Weights of a small GPT-style language model, trained from scratch on English Wikipedia.
Size: width 576, MLP 2304 quick GELU, 54.7M parameters.
Architecture: tied embeddings, ALiBi, capped logits.
Training: a variant of Muon for these matrices, 6971 steps.
Each number is 128 + 24 x the weight over its row's rms, rounded and kept within 0 to 255. Layers, rows and columns count from 0. Numbers have three digits each. The size before them is the row's rms in percent of the matrix's.

# layer 6 MLP down (transposed), 2304x576, rms 0.16, rows 390-496, columns 192-255
108:073127145135141120157087149124121116164154136077139149120158137123128116148136101070111129121114104098138096148125121148100102165113188141139079128142109120159128169107116117144137129126156132
094:105145132141155120148151131094160119108118097128125132100110144123156117117134118132112127132097103108144147159117086147162144175103147148139126125119100133128137139134090089120156154110140073
097:144110147136079116145143140101144099113089113137146094073133123132112117135134128118129128140136137141161103146197118141154151098103100133141110138100135153119099108109123091085157130124188135
104:113134075128099172125131139124098097092125165145140174134080139106131152156125120135158123132145128125192072113175123138156126146096161114126097110122109128133150095104125134153103132148109120
104:108148101176162136133144174111164132098115193139105111101140090092068078134167133127133097132144118127101135130182113134145127147099101134125122138124090159108135113103155135071105153124143112
094:075181171158119140163142123137141103153117163078133150184125126126153143166151113123099090120106138142117175199138210095107131137116126139129151097104111136111105129084084123134153148164142103
105:100096109108108165167144144134101109131096134126128133139112118171168151124069136171135194154153134132122143114095133121110139145121118109130101116102136124124144172100160141131119143131114177
099:155151127162113144134106114139112146124137137142158119134074167165113124137134129091090151116156123142174143143105107129155120121141115150120116140195131110088087126122110132058099142120108100
102:146147134140157101143126165155166131129145135136109129163140132144146145097125155139114123147122094082157102138146147146181132143145120153124123098121168101120159106146164131143155137122141065
096:167152132124116104126161075174136140120128114133097138184154093113135139110152086118163116126142142180097138141125110137119131115113131116129066105144121143130093133164121100171172180124131147
098:108117152136090165143151128116140105146190113128124134151138092158156076082145124128159184138096146100139095157117141107129078138134149146135109143089109132114154136175150152134124122109118146
094:135151117181135063112109126089172119138121128130108084194105107096121089150145128079125107123147103157121147154095169136146077114138117125120137132095138110123104118091113140100136143167125092
097:140157157174114099155114135100137149137104159117113170099105072141097108102141136114098146128114155116135140107090146159126147126126118134111149134122101115110153130139150087146111125129115168
097:150137158097108143138114141153137107111172144140156102137065177148106179159137119105102146125109147144104137142117129092153116137144129127124098126141104101107126117167126152129090143075082117
089:159141124175136150118109103142136107129118142142154135145138099134160126091160125141124159174113124124163147140099159166096118177138132135131134149160126140131113145128123089143104144117124095
107:156131147173147154137147159092105100136119116145104114142074160147097137130158104120097151160090160122128142173068155074127093112150149133107095093122172135102076176140097140137126141122123109
101:117094171100145123178084092088124133123123127094140094138100166092081102137106102113110103147101128160140137150151148143136124149170105137135088066109145081141177141085125074120112157073140176
094:170148167121092149148122131078123131138159126142095166159128117128097135120129133127074144120128151115138131134128143162126115131122121125135133112127111113152125142118131084206141138095129141
097:143118113151129127196151156108095152092129130153132141130161111105094079169133111117114172121133150125154106131127115116151127177155092155104121134084069152122121110116166126096138074162119142
098:118127108110126125102119126121148146153128119180104136085136109139110161117131145164184101120158123127125108102116147135088153129196141135117148131139101095147069125123072110166118094142148103
091:103124169122129186107133143087146124147161100136171143157111135123106143142103132138097104114131135100073115130176127165151100133131140097139162150140137162119138118144179123174130134139113144
136:138128135154138111120125141103163106158124076118154105080132072121137146143179116045095139137139079113102143101133114114089140144150172157137157115126133128162138162122105109127139097142131146
117:143107126131130095100065046123137129119146152088206121155110117103111116151114123105108127138104104163163127088130146135166125126117121063120074116172153146123120139121058165118111117129108138
095:107154144140130102133143091145134145146093143150144114116168162102113095112137153102140160138136124154150114145112101131130155136134126119115110160157119113139111108171137145121143123129162112
090:170128124120149152061151114164150160163133186129115139102113133133128138162125116111147161136137108140144140073105154160135110115141149117123121128146106176091150157086139119120168154104130072
103:152124116095125124109102158174135149122067126140123170164119156137160160094156126122145159100123112124098108114155157113116147132138118150102148124114139136140150122133082138119132175108132150
102:150133139116118155129143135140153100121119091133171121113118164099079145127097151160113092110090122085072159131127106142124126091125128121097103139163113114162122148147157136101109110114117120
106:160123172165119106111106130111134126148110142143109073161130113138119130140110116121107157138137126143175151104121128149114126135071142165103141130105128155163140111117088143162152106078132135
098:131153140102097108132154109118127109124139113094182143136152153157159111154162166119125134152128113176077141105127145091121161104115126083116138078146153123112146142102133132138132119102105135
100:080165123096194133093105094127146130125142094112132107129129119175123072144108113120123171106157120066133121147111119158118172105126163124112128169138090148113149109148153117110110127101118142
104:119148103133155120141161130136158174157111186130155110148155118097199130160136131128144132144145129133127128169142123132110114140122093104153123141134092131108134149109101118128129133107146098
104:146144123110057117167155093111096162122095153122137099147146147138189078124136142153142129103108144090114107107119145090111104111144157158164145150100137145171122144128164165111123164104106188
093:117107140165155148122133140130151144081135141129129121146144083106106120152052126124099103136159096124136147179123127153128104152107122083127117161083103076139129118139073137128114084139104148
099:166096155174092107101130145137084152129087130102172141130166054173105095132102136101110141114168112147138141111118176154141132139127128099116119117129212114129147124159117101138137140161138095
098:145132132088129122126155162120059143126134120109138115136091099132152135141148140146101114171116150132090163122099181146136127147090122129155141152124158139144096119102122137138145120159103112
094:159140099123129144136119125143086122134109114153148112123099126175080081129150109119104097120130142082100114115151109172186171125129142140129124107118150152117146106125178136133127134105109106
096:087124133098138134137147135104119113112087122143137129167154139124170119105116127121143137163112104125136138112160119139146137098095112095157127111099110156161159136172136149152146118202120115
107:094128165132154122139118116127127135147141120138150144138125135114069142125152129130180155131152094190120141122089113109167142088136147113178088141133115144108126125126156174182116100103116077
093:126106067143110132135108156146085120127152099136134134091139135150109103117137124148103123124121096113107102166104135129111162103136135129112152119159132168124109135109081161167134152136157139
112:120131145134108148160130115167111069160085094153143106162170123116148140081110092124144093101147123089111163126147132106108104105134099148117110119170109099088111144127153125156131154130156177
088:139093119112173172082118089117150115142166136147132126134105128110096086158106108129114142063110109134122136120155128110150127074120139141117115089090108178109109126145116128106115120134144095
100:112132137137139122111108124118105108116082065142153113125144131118156136143120096120148171057107124095114134131178136126110150108155112141184120119126153147121131150174131103115121109131108090
102:130167158113167088149176138116154152143082141102144154093123165135126157099142098184136103110116119128116141117165118128128138139102109150106108088122114123149139103113147169103158123113137120
095:126132132132142135139177152129137094143140109125094100136111124117115151152122135088155134103138118157079115122140161110135142117147160127155171142137164122089124144122122150110118174175183153
098:133133139129094104095177123160151088085155115144167107107113112150150144124116171135120108175063097153147097099134144126097125140116150156115109108118140142131158167142103133123165139166133116
100:114133134111121141158134124122108135141176094159137132136092123117094123133108118112108139155119117152141170097103134082123103144123127127132104137138152113128084149134142124134119111105107089
095:127142143148182080174158107143139127175173111159119136087141153122110107115086134116129100147130142118129095121128181130130116129199121087101129172129166129102179113127098131122130088158157110
108:096183132095134117108162140143148143185083147059097082121174159113131162142126143149104144155124099154129119117154093118153128091126090112138115106128069093175136124145110136135091138117136137
102:134089101131115132103124132127124130134113151107088137124078109170082123134143100111130096141121110135100146126121065124163109121117090105084133133114154144098115126145146137122095150141123130
104:115144153141105106154136124160128163127118147118160112143103131112130109100102142094130079102097166101111182121168112175076135146064173108093096120136064146132123111128148134130144112120128110
109:150117096149112144138116125101078128170141123113112132117142092101144149168145107194141107127112132144147149109161110146102104117113136160142104077126150142124152145112144107119103113141145100
106:144068101129089162111145106140148117134105147135128141129121153112111139078157097097123151171115144154132114121071173112107117095113126072124152139166126113105109092109193129149144090134137128
097:111114119115101112142130065089094126075116156129110140096103126110116141118104156117128124151150128094093146156103126123132122163113114161117128158131169157112159151089127163152115152125150156
092:109131144170162143161109111117119108156123147167122103129117112081106121112096069103160128153116128119120141125112132121125142153148125171137100175129109163107138119151134116076120157086129155
101:117114139130167120103129126136162144137137124143126115139118105137147158154103124132153129123181134101130134122146126135165166107141113119134118113114118133183094115125136119115127110069105124
098:136175122119138154151094139116091130105128127153116101126144087106111154089146148110122095121126147170101171127158124082101116115124174130127113089129091143088142118165146184066080120143150128
100:130124121130146117113130119119134084149146152159127129076139129159105145071149091141091121153108092137166160112125112148125119109123118121152141115127077100104152139087093136113091129085114119
095:071121113125110113169100123127103108128135123151209106142131123142116059101129115121114162122135116109150124116129128136116134086153127143123114167156132166111113113140149119151128097130100128
095:118114118124083111132165093131108156112179159145119149143132155168142086132122143097136121132144182139143194126110127157090126154148177123128105146122140126139116115151105144126156133152119156
101:131197120128127152164130162122155129099120118111112197121126139135149143132135076104122101123137104168105099136124093134151140177141072131144154105121163127125156145171134112091152124141119156
104:093154134151171109120118150162100145183141147139139117100137167090130129115117164124151152071138150119093138119114124119143123162108135133149115146148155121117112100098132130157108140166084092
091:096157114140139105087173122142101122149158155173127147161111143113126107135107129138163157124091120124118164132113170135086166127140142165114130119116145148101142142094138136114140129145147151
098:085129139122138088131141177148125130153145144143126118147151131122115133124121128145136120135097127113163090155170109121116138134151134103103104127107111165131100148135147161168118125072121072
096:111146095129153136114159089130130162139120114137155139109110129154154112125125137118123089138107135076168125105145169090103139113126136099136082150141101153121106112146130141131126107173113077
092:121110117108162098124130103145135107100156056139127145175118106147113120128095111115155099106116114130141132100121135110163137129128115121102114135140114166111070134111101089129121125124112161
097:158112094138158113107117143131135139101142149121097130111117138124151078095111127153107140122153145139127085175110083146156126128110109148169141141131104152126162128105091137141151141136119107
099:134173128134106135137137110083136115103151136119095158131152156141097156120174118181146146162144135134179120114126113137114126131135151149139137145144108121125137139115129107147152130147105124
096:116141123139114085153134119121092123182155135147100093121152130103113135137146172102153140166157121132123141139113123157137109113109106136108164102135173129119132126112138167129123182161199147
103:130153123122159127150111129117129140098148140122137130074130118120108127143118141110105120129155098115155129110112100124130118178160159153103178155154080120132144103094129061161168142097148130
108:134111090117114168110134113125124125150151158152081138156120155159148091133087143119101104165150147104127144137134101100157145102125117122127122135148140148095108176113158111088084107160178106
115:094127108090152142130144148146108096156095138119140118097113134138102169153113126090137079139107143134150069147144141169155111131118125126105086147142156098144127108115075090107124074130142144
099:138107104151124128109107134110095094127094134115119131123098123132126111108145163148149102139139130144144126148120126106108171097163106137160100117125175181132140140128153150100102129120119098
096:154135093093131133144146173121121097108180109059106173113137127143147086078157112069096123110135123165108149143166144165153068155132130165113125148141145121100121130089091126170119086143133129
108:085109136109152090125122148142101144129116117103138103127080115114139144116121119125101121150142145141134126132177141114105097095125140157120113150133112137130155084138124117105107113125096130
106:133105136149109111081108155128143137112161073167133121129133137094187168082145154106104136141072090106138086153143123125119094135126154150151147156089150143138149148117094122133131134155165113
097:118153141155135131134146108125104157128135134104136150160116179142126107125139147116155144093127166137102119128126165127125104130120141114087135146161075092103113114147111132096145132120075071
090:165124096147129138107117117149137127096089082164135116156142154118128140134106148136160129103158119168104128125090152127094093137133179140125112116094124118103139173121102137142177118115146065
097:136147119127113143121145105028107142102124161120115142154148144091114172137111146118128167137132141145121105111129139155094131134099139138129133104154079139186106126136128154143116176178154156
106:148141099124129112099137123124090125172131073078140122144144136142107106121154148169158152144145158151134159062144136136094147127108115151129125072142159131110111120111099142121070089163101154
090:090113120135159138098124152176141098146125113189088146103121161125093132113130121163151126136102138141112103126132120151149108126158105081107086131114120099179095126126130164114123130143092119
093:126118109091185141144119140125095151172145097112173148164136135143154109148134112196105107074134121164154144135163129111154155143121129105128106214155110127124126144117174089102086118142113170
094:156099153092077111173131119135138145150143148170168107116100116126135107142121132141156109126136132191086164101094134180130103127162123107125114146112100164073078142144124115108165170144144155
100:157130138130099124135109168105110146117113069170135091154106142112109127141170073139118116129106157105155093152116095124160142167132096124092188081143085110117105118086166113153145125131142143
097:130122116109095129106100137130108129137108123171135133109120109117059139092106120149125116093128121109147116147102130082116113102135133119112138158145145099093143123062094166126077133094111117
095:112173177123080083135104116125120107136091133147159124122129117106129112135148134109127111132127134149118134101143118131121103135121150156127127128159111097113130123107137142164140102130167156
105:123145134143141092094095118117106138119078102104090100123126173142137131106138097147118084138138134155168138093113091118134140134136129095153119134128158119115142149179142166117126118160140162
103:126127127113088142118146167124133121101155170090159183119144165118104132126184134139149128105128115118148152129153141137115120141142104125170141128131110103159121110087093076094148106164128090
101:131144102147092129109149136145113150180097077193113128148103120105132103137128075119143120118092140123100135124159133105158178128118129123112092156118116130112103137112148147173126133130179098
091:118118106138142150144149103170172101153125114110158140081173139130152176157197106124131151133121142202126121106165121120097109148129103076149082136137127103108140093141144106164131088118150153
100:126123107140105144124154159125133122123127082122183220161096127164072098126140111124176130090121134126165138090129158129114142149128112101187181159117175122091124132105140100163120127146116122
097:129127066155123140154186087120145146128130141151086140088111087137136128113159141126154096118137086108133133093137104171115163127122134169058122113137128124111102174133061140146144125095141074
095:121156110048132126132115150088086150098120131116140123142134118155122101123083121182054111132130097145198151143097112109103120077120086113122098106110143143110139175097141101131136143115130095
095:174152191096134148137160153144095129143165129102161102138100141115128144116109158175140115114169127153113141088170154125106086133138136113111145151099177139193131112117119137149140070097124123
102:120122175142118091171121119142097112126132107132108120076092153157117141120165131155115138121161082156150151139116111133144133120134119136128074110119150134105152131184082124198152149110162110
092:131140101107106139121128131136126118141122130138120120106135065101166139149117157125143156115138163117098094117112112107083161124133104110121153202127136136107080131102126077118178139144173140
100:130114115118131119138111118160130133160147163125162126099088132111144126157156149091102152139118171145112135121148127143146099160142104110085109089099092116141106153123116109155064163110153124
102:178124130123131091114134137127171112126186098125098104166109124108144136139130134169125136161165125098130092152119120121113120077134122093129155137142115095138134108127107148085143146114114060
098:110096145152094118134130112143141138102101164161109112069111106073139088121180119105118140114081145142131095167179128180127160148129148155103112121143144144140131167148116109119092123111120131
101:179119145151150141130093122128132115114119114148132111092104161108112114125137131154159115158146108101122116117117091134154156162127144133124098141165103135148139147181105160123175146112107050
097:072120138136120134142120108137135150105068077127143191128133121121186098142163110158131121116155110140086117160119136169097107098126151159084158127128176141101102084137152138185151124125132133
097:126109107147143120122162118133117126111116104160122110147150077158105084145139145149177140143164147092128116114096144132161114126109115103121154122138130134095107121131151112104131153098140154
100:158151123110115099122115140151124143104122176099145150140136128133116151085093161151120117137133124137146175111145109127103122103111153114151165095140111121162114137129135181112106135112119159
106:113162159155081098107134138140135117116132140091137086091125136137151108137152118131157173134146131158157108136158122180125147119117129153125090119134113141104108170111114157153161111079152128
100:150143150132129161130124146116099106113133133118123092138129111140106171174133157110134126153126158114120141091118121126148097116131110138159127119134115118146112108107129122106110095151130167
093:148121083168106162138113147167136140075127091100104117102092064146118132147164124182096139193151109129121134174170114155161088142127123116117094163153140126116107129147111120123116112171095177
095:130165080129145168091085112112120126093098134119096137095137080162144115102139144100074137193114103120117112140140134125113157122119134142148112096145137115132151115119133130073119154113137119
096:098167109084169127172159118124131104121127102122139139161151111145117153135135115093110125146130132122128095131139177083128159125153154181131157111128134119184145179073118129142153125130171090
# layer 6 MLP up, 2304x576, rms 0.239, rows 391-497, columns 192-255
094:135117122091110101121146127212175112153115097101197145082135150128130116133153128075132106162100184137141131132107128116056101136115116124101098107103164133139178126124122116158119140128105121
100:154121117119088067101090146109092136092155149155113117157106100147128144119128131148151101152123103145150114116137107132121090096144138160174162126158120116102130096146156109145133130126101128
097:164124140099153131168110129119151115117112062081152078128118150141099088113160102091153137132137144118114083150094160147135121147135104130125109162119133097118152144143132145120089164175145116
101:176103138131148131126088117107162131148119144119138142156130123141122150096164137126137165115083108124097130147091160139111077137109130104139089197135121135121123158132117132138164150133131090
101:119162085136119141169109112131146145172139121159118107126127173145104115144117125137145139094140133093103127095119160118106130136155109094113129127130120115126127094133118075133100120126108123
103:091113104136139115138119104146163088111143109155118149096082118133133124110104126183106125153099109127093113088086158120131163154115136145106134105112130104182140130138131130103128117114061145
104:138135140097094083134144148141184135078138103089155141141132123104182124115082132156123133122134134139137118126142134132118101148132169155119132107148151100155112141127143119111118108113108143
101:169115089149124137103125128150129112127148090141097140117106125161079100140078122103157094129122110149112115129133144118109139118081092103111136146088165130153123095161115112121132151111152097
094:145129102152153143120097133096092113158144139153112173134142160106120137127111102120113097133121105110136148124095126153082167156100141120120135130111169108203091104137140156137131095171096103
101:133113107098140116133140139142130146116101122116149166156089138086161157188159156102141137107119166184165172096104157146152146131119117097137177132165144139123098141141121105141126122132102126
096:113117106121128130152109115120083134101121112121134166106180123162117127079095129198101187102098180084117118099134115137075148132107139121173144099138119140117146141167107121103114134072119150
096:145108114107124152125145123174145068118098163119124099151132129133128124189120092148118126142154106134120126131102145136187133150107127119176131088121153121172148103146138154103116145151139103
100:137117134147198095126143152145127157099097134145143127166135120114122166147115155113121158084129108104167141148117114173140154139119166151132091111144116121134152117132161135199149136135152183
100:144139125140109168136153143141157131114112118114111118057174086130130144102087163096142085106126131128125112125119135080098123107161157133123105143097117150152139143161107127119094179128107112
102:112093094151150102116155136163071114116107160156112140169075095124148115107107136135132108123149126141127136155103135155100089126152122070126113118132155112184111128084119132150147083125112102
103:107118097139081132098172136150147134153114153125104113135140180142146129158121085114150113158149113104140118110106102126111150115170170108133142138152122132115136139146173081124168117113116118
099:156116125131118120117143132169134181121140167139134130119136149136136106113105126061122098120119127119138182105138129127123138136145128096115148133141157099139107112143107185072106099133085136
099:134193134178116135099142129168118098150059129134120091062114149111152150111129185136101104127153146120104132094158123099102110132145157130153102112144157133127156080139146142162116113102144120
102:122097135132140119093106111138103112122125146131120111109081102137139081147170158160101129187120094113124076171153101143109133082134105119122126096141109153109140106110135159126125169149094068
097:114153105114130129134130162158183170121092139147103060121103107131171134149157135127101131145132097094129074114160136090091109103130134129103120140084151133154105092097164123112129064169116143
123:173077118170125129149143124102128133167149126113134145113154131124135124163155165061112131112151100172090133126144132116083141130112116115140162087145145094146105135107147093125143148139112112
105:127131103110097129118160080125123114089078123099123126142164156141134130108136163099102111158131106130128104145125129096168102087076138110158116125134127107127162151154101160115094149176148177
100:146143131105127184104119111136146162111145127085114162142066125161145127140110093105143145099130111141142139137086115139115128140135133119144153166109127120157120150135127115116129067099085097
093:152148121129144116159093114113142133148119124094140161128140105124175190135147118120108090090124146120118142143123132113083135152136094126152125115061129112146150120169117116126116121153089153
098:117142116171168137126181136145088119146137151098110132154140093101111116163100063130129107160101118123122118131084097119107114128109115134126124148165111127095126125111140101137145133149117135
100:118084117127131123144137111167112098131139127126082114124146148161158148150147128088115111159183121158125149071147104099175144156106175179161113138120105123104100142111083154138131129118086121
105:119134121165113075135122083141095166135162126121137141114147106079080145143111089124134107117162124097165147148125148139146113159164141162113133117136126137149093113160114108158132119136140121
093:148163101127152157121103152113114114113133123132093101100108182103082125096137093132166129150132154129150125093131100107142126122118122124139115127123101114153114111160105113125154119160154103
096:146102140109175115162126131110127128114110120103093186113155127101172134122101135127147101131098126105121116144123137119102147076114116140128137163114141137118126137136072114116096118097108134
100:112114083118155139132104147132096129130131133137129147104133152130095111107119156146109136153146134095151132138136139140148108108108153155158109153124140152159128166118139136131110149103106154
097:158113095153169142082100120114154105091141147115126134082154126121153123093143181121068108123123152142119152125154139094125163096129148132157103086110119065095090135109146136145126104149099129
094:142135074152134128121107117167115182176121115128120145137175140186120151115153124153128150201082157100114145105113139119098132124126149142183127122163139130119148151117102120147129157130090089
095:079173127127105143103120147138166155070144127133080116136121159107134138129148142115178111101118158078129126126199114133109105138130132166094145088087103126115129144107096124105144145115076142
100:128165100150148139063138159143120110148124161136107136156151131165064145150121170067117124106115119068131128127157094107172136119165158142101100099133114140095136136108092151079182126090151133
098:102138121146143106156137090135112066168120126113094094142181108114135131095128128105148131088159166179105113137132144129062109113101156107123174118128144133096156117142130142112104145117119117
092:145137143140163103139120140118110146139109081109124141104142098155069119125146158113152112107123136105087134144094117123168136148095111106130134154091144087121130118143122124102093150102154107
101:140126092118108071101106098102122135115146097106122136145142188129153112080097125131124102130122122109087125111098110135123137117169087118183127115149112090133127113124134114162154149170140155
097:149169141136166117117123110144114122146152131114138139132124137114135128134131108101167115142115184129117151121156121114088091114099102154124102112124070129143170138199138113088130188154150137
104:157097115138152123120126128112128139104159161133143148125084121129146116158139159110137175125111145167119104096100110119149112130136151142128140126137158181122107111120126115094136148150093106
098:159128120128099117107158148140107165097119126112135111124145125145111145092121132158099132170148110133153115131147171148132060083100179125169127140115124107185133138159140144142155169161125129
100:091152105119181127102150104154094137156118108088138107075119135063154076132132143137122144117098072094159108144150120164143133103189135087155157127161164079149115093095112137134123111102126128
106:166094119105101119113151100123168164150143129164112113153145163161101109123153129196121102127131128140167119151117144135129105147201156130181166143121106116110171098125147146115134111117101140
097:086156109098115147143087092117096145108130117114141096128163139131117111096124126151126153132137136129136118129099115076162159146162139137135100127107111119178127116145153124105110113120089111
100:115166137141132095132141172096119143133131140099097098145154137117103107126094119097131143145169115129125144131146132128147097105119145136140156143143124128106111078088151129120137140093161140
101:161117146125133129087148127151131127097146134120156169072170130080134115111103110111129118128083159089133107133150123119103111177121151146119090140099158144140155116102100152109109147117144141
098:103119124116147163149130118161097149115138129105157142109122115147096165127127141153129095132153183098153113120114115145136134108099103065135142113134114093125084121129155178176144141097108129
099:118153138097133117098100129150167164204122118132092105094129173118146157167133128153089145145079082129146114086143128137152143104140119097141130147133074125165144112130117184132136149137141116
095:127113110100102114142171119127143118140067111109134124135151166122139104089129179127117140157144152138153163122111138170138122105135128166151127114171084143175149105146138140137146162136125115
102:155131096141144106112105112136126137086136117120162109081117146143174163116145136126148131128130121123143090166125126094173118096141114135143068086105120153159106119148113179122142153169155155
097:145133133115151091112092113107146146143116121160147141113117114161137150101105128114145129115131117133132072114132174116111123141135133122160119141129150131117138155155153167129088124134159102
103:119146128163147082149124142163094093123097104165139143115119104134124134117156114102153126082133185089121155133142132140153104158106106152143142111115135157149143139166115120127118075128109107
101:104113113121107154110128137168151163151133117116111114135155112149179154128118103101145169096162094092089125129124145153098152095155135141113145121128150132122134149143162092094201145099100131
103:067133164140108110066160145088134179126153119081160117126122134116160141129145135113135112164155105089118100110158133145146070121158113130167150108129132121098095143179090149160141146134155149
097:117149109153101158114117097080081126099124117114107141120157110135122099151148145141149151122110154144130131163153128149100112121084135101083103155158177094117103122105131111144113094173139138
101:065126148154163171118128146124121078146136128145141128118135107177074135147118073153159105088104133131080074137106141152163146108107077130117142127130108134145121116100122080159122117131114127
100:095137130087141109147136127121086167163099114114127115132161140129164119129148116143123150155176122149127121130150059144101072121112104146121151107120173142156111136150130151176141166129115079
097:182164104093167143130117111099157138118142129122142131103117112140156125167137158144133129158150127165079114109128151127092186080122129138107141087120104097160160117107104128113160156126126151
094:161123113135139106113086114111139098135124122149155097162146127127108158151165142095093140136127135092096125157108092080142119136096078106109119135119130115130164103129121151122158143128100128
105:125127096160108131137136116116127121129105130148135146129094113150120183112099110124141131132108182129112113138122138184193138141112124120135112134118113148116148166144177126138116103160103125
104:094125109130097120117122099128196160148106082126136156121128106116136137092114109118105123102123116128123181102125161125140114150093132113190115114156097137141148137099144176151149091175121134
102:144100155137111180198125123110156142130144118141148148127133162133079112134142104122113118116139166118146082107149148126134083157127119118151161110105127113144108102156102104098105099133084077
097:127103100131081153107117136148187117139135111113096079137127149120157102155121147081111125120116117145131144104098149145108096122138124133142119155125122105121093113144151111110153159140123110
094:107135091075106156106121158121140099137124117118146120140109122170120114121121097133131135120116135152129150123131091102109093180103123162117158129107087110127122111147082110117126138144091068
097:101121138131145138116100123111113146125126151134144120122096155121141167126130149145171116158162129120094091129118122140099149186165135158140156102115171088094169139113116173136140124150106120
102:137097115161124131119138110140142123123159149107155090111126108147124110076126151109132145151166089134068081142170131134095122144133138078112155116167167185165160126118155124121150104120096129
092:133113150086135135129123106163076148120077115136155100139140112120166128147093120147124114146125136144082128140108152165104113126127130110129111134105130096104152137154113135127131120165156134
095:119128109118118126135149148130154106107076101101125180154130118168130142119135101120105110082121121095116117125140135135094124170106134143104131193127092086116160151158085128144148105126103074
102:163138096115136156137139149129163154117143107150173103138121167095152121064113095109138133170124127144137158142141131133111146142098119129165146163144161126115119130123162105104152105122119123
109:146122118094142097134116137088132151107135156108147157140119126124134144144148123111081126123089132135153120115139139099152053119118183133135115133118096113118132123101137138150130114156104147
108:134115116125097154131138143095122150131114106102135130128094096103135155125112131121110151139154131132140122142151146125137111149114129162114116148134095133102141157157107165147150104107122157
099:154113193165160131142127121145134111171092149139114097103115083117128122152139106149112141132141125134169142107107075090125097140160139157156177149094102110124108136095130180122146100122100103
100:125100099129113125083128126129165163132117172139147108097123162144119112146146140127151146133123100078159130137131145121139106130141129117145088156142104132120167143098123158107096137141097152
103:130140106143126118128140095134191143113174156113117114124127179125121104179141144112165128104103121109089085187084125143090143108131134121142171118114070122161112124151109169104101130122119127
101:137134101127171108137179088123060149112095147153122122144092090163108134110127111146116110092144140155107121120150131123130142128104149128134097131146125106125115137143127118132128141158138125
109:159106116096144185135138121158148057130131158158113102105140097141110088112101127137135125131107166122066090138159128144153164157103130137141097138151103194132183195131138121088132146098095110
096:129136134111116082151144144094101118144084129088139155106117101158127144127101116121125106154135085141137065114125152135161135087119116133069094118167110112127128112164148104133115126132138162
096:126118133128135135141114146127112104142134124091127141104165116131138148149129090171143136106138146102130147119159163090118127107142183147138114144107123148060165137065162123139172144109056090
112:110121102152108136137132133148112148139115126126108126104097147154135114138098104141113113106150078113101186135137101129085113144108152153154103138130110145139086111165141148145155111169099126
094:115115145120114075144155109147115129151109080128151132124144118114144118175153136161113160162137085130124117127110156113104146133103149144092160157138129147120110114148122112091091146127145136
100:109171153127111150154146119109134118131092154164090091121148125097101162132114159090146148136159143142087123132075131102101157140142132155132159126125159149155131124127116139144147159143168107
104:148120139130084157108095104113157147144087139135100129084114118153126129168146112113122123116098116141146098159129143111099144121087159143111142133142185122121145117126164167145152137109110117
099:128118118162163116141119153114126102101145090081096116053120119145095127148064133132139126133128176156093124144163143116152166161144163114176121109125124161168144133148135159128092145134122131
100:138159081151150095136140138125140115100124118099124156144113145149147133135123127127154150145148136116159158090121118169157158173158130125167115158108115123134094100138148100145155093138154099
094:129122102126111141114136108108127138149153115110113099178110092078122132132124110160118149150153133098104118150123095099115133122106106109142102121128115103171105128126158078140129144142132103
107:096147113148124130113139060086111121106137152103142135141098064128182115161149116111167140127107111137146113117128095162157135151166109092119124156129084140080133137133108128109162108156148117
105:131163133149141116153109128095145113127130149119120118131127134126124103147122078102128133132114159091148119132137157145147122132129147118133161157112132144120098099107191126102116102123170089
100:144101132072154124131115113104166170127137133077142133100132135149114110121148105141127110139141179132120150115079121110130120151153106120183090107119151098142081133153145097116158112178128110
095:186172130096115114092098157096066145154152149140157117129148086105125100139088140141175146133153102136129120117100150102129177117121198157107128108128138088170148142133122114098113131139129141
098:153133137129124177096101133158157112174138139134069101110159162112130109153104132172133132130131148132126090140115108164107106088158155127106100122105121134115099130145108156121102137162118160
096:122137090102113114122088099093152128173138127163151110096161117110144160125169142155120165158113149166140110123149120131147115143142173104136118136148116177136112137114107132134135140158121134
098:137129158152111098110128167119126163144132114151139064098104156107105108123116114174100104143098123124096126129155134098130143174133135127145091120120146136110169120144142143126119119102156117
098:137125116123124113101164139146127108083127110132093105127109124155080096128131090142108116214129156181127096090116160112135119154141152120103124142103131133094125089109054117091113091127143124
102:123099143164183128130132131144125096141112147175096096094106120097086158111158152110160081132155108123133101118150165116144117128115135135115088086147139127121125120119101136088109127142120099
095:126098129095153152132123108098114150156119096147125178130097124124099128113115132114143141087132154169123123112153115166146097102103129162080086156127101123101079108132160119147090139147097123
100:158108165172143113122170149103114094126129150094138146119119116092097142135127130087127122134127120161117125116131089151189107134117120141148124134128134175115133108132113107135134113141089137
101:147142168086124124071128129149099136090154086163128128166113139086106118146158160153096083136104142106152103163137147149126122103106139133133095101160125115165123107121179178141136106107104179
100:157163136154153102128105139122093123127172131117157142170092134152129118139127150125162135129120054081143117138133143061136087145137135114156100154142173092151106134095129096145140137170101120
101:108139156153049149137112090163109163182153167113090128135125141109143164152136140167116147123117131126100076126153141117111107126118119143137137121157159144157145127107164085117094105133160081
097:130160110199116097113113151129108152107156163095079159094139100097124119095107143139109142132105155161098148128095108113137149113128129102149140083123094142175130119169143117124128171143113155
101:128148120133130115110123134109114152089132147141152124142114138128125142122119123100137144129126149114107094113135108123126170118177131143111109145122121156158106144121120101119103112094103103
101:143123130124176146106148173099145141125155109118166108120145129127139125130118126105178188100071160138121077077118128099120098103176138109150135084109152073140111127115179151142142102130119112
104:077096150140106131117139117149119128081130108153112131123145161145134162096149143119132146113113133085131122091122182132117137182153128101152126118094142102152171145158148121146079125120088099
097:115140083155151117103099160103126124120139084151093123118125124121136156131136118105111138119131100119109105129125141148138147183157148136112088130086129155146207149146144102128120129107121165
094:113122130100132110092152136095139126143158154142163149146148201149139121125101171087127103142119172128169117087121151103097122121118143195148093115118135123137135131137116097141127116087125128
098:102160147119122089139149125128146148118158151118128116121119172079111066112150144181106169054098156135151128078152112134107128103153160107162147118116116157124163152139140080105132087129138163
096:176135134117110127109127112173096105100125154150144116133139128178113111133150121115091103161097141109114100122130120123127131151126130104115075185136120104070137095154124133099127127145111065
093:105134086110120134122127124122158174119094121112130093114128095137134120118171144155068131133139081136112122135134135115107129145106152141103126065148128134127098106096146140137126099098139108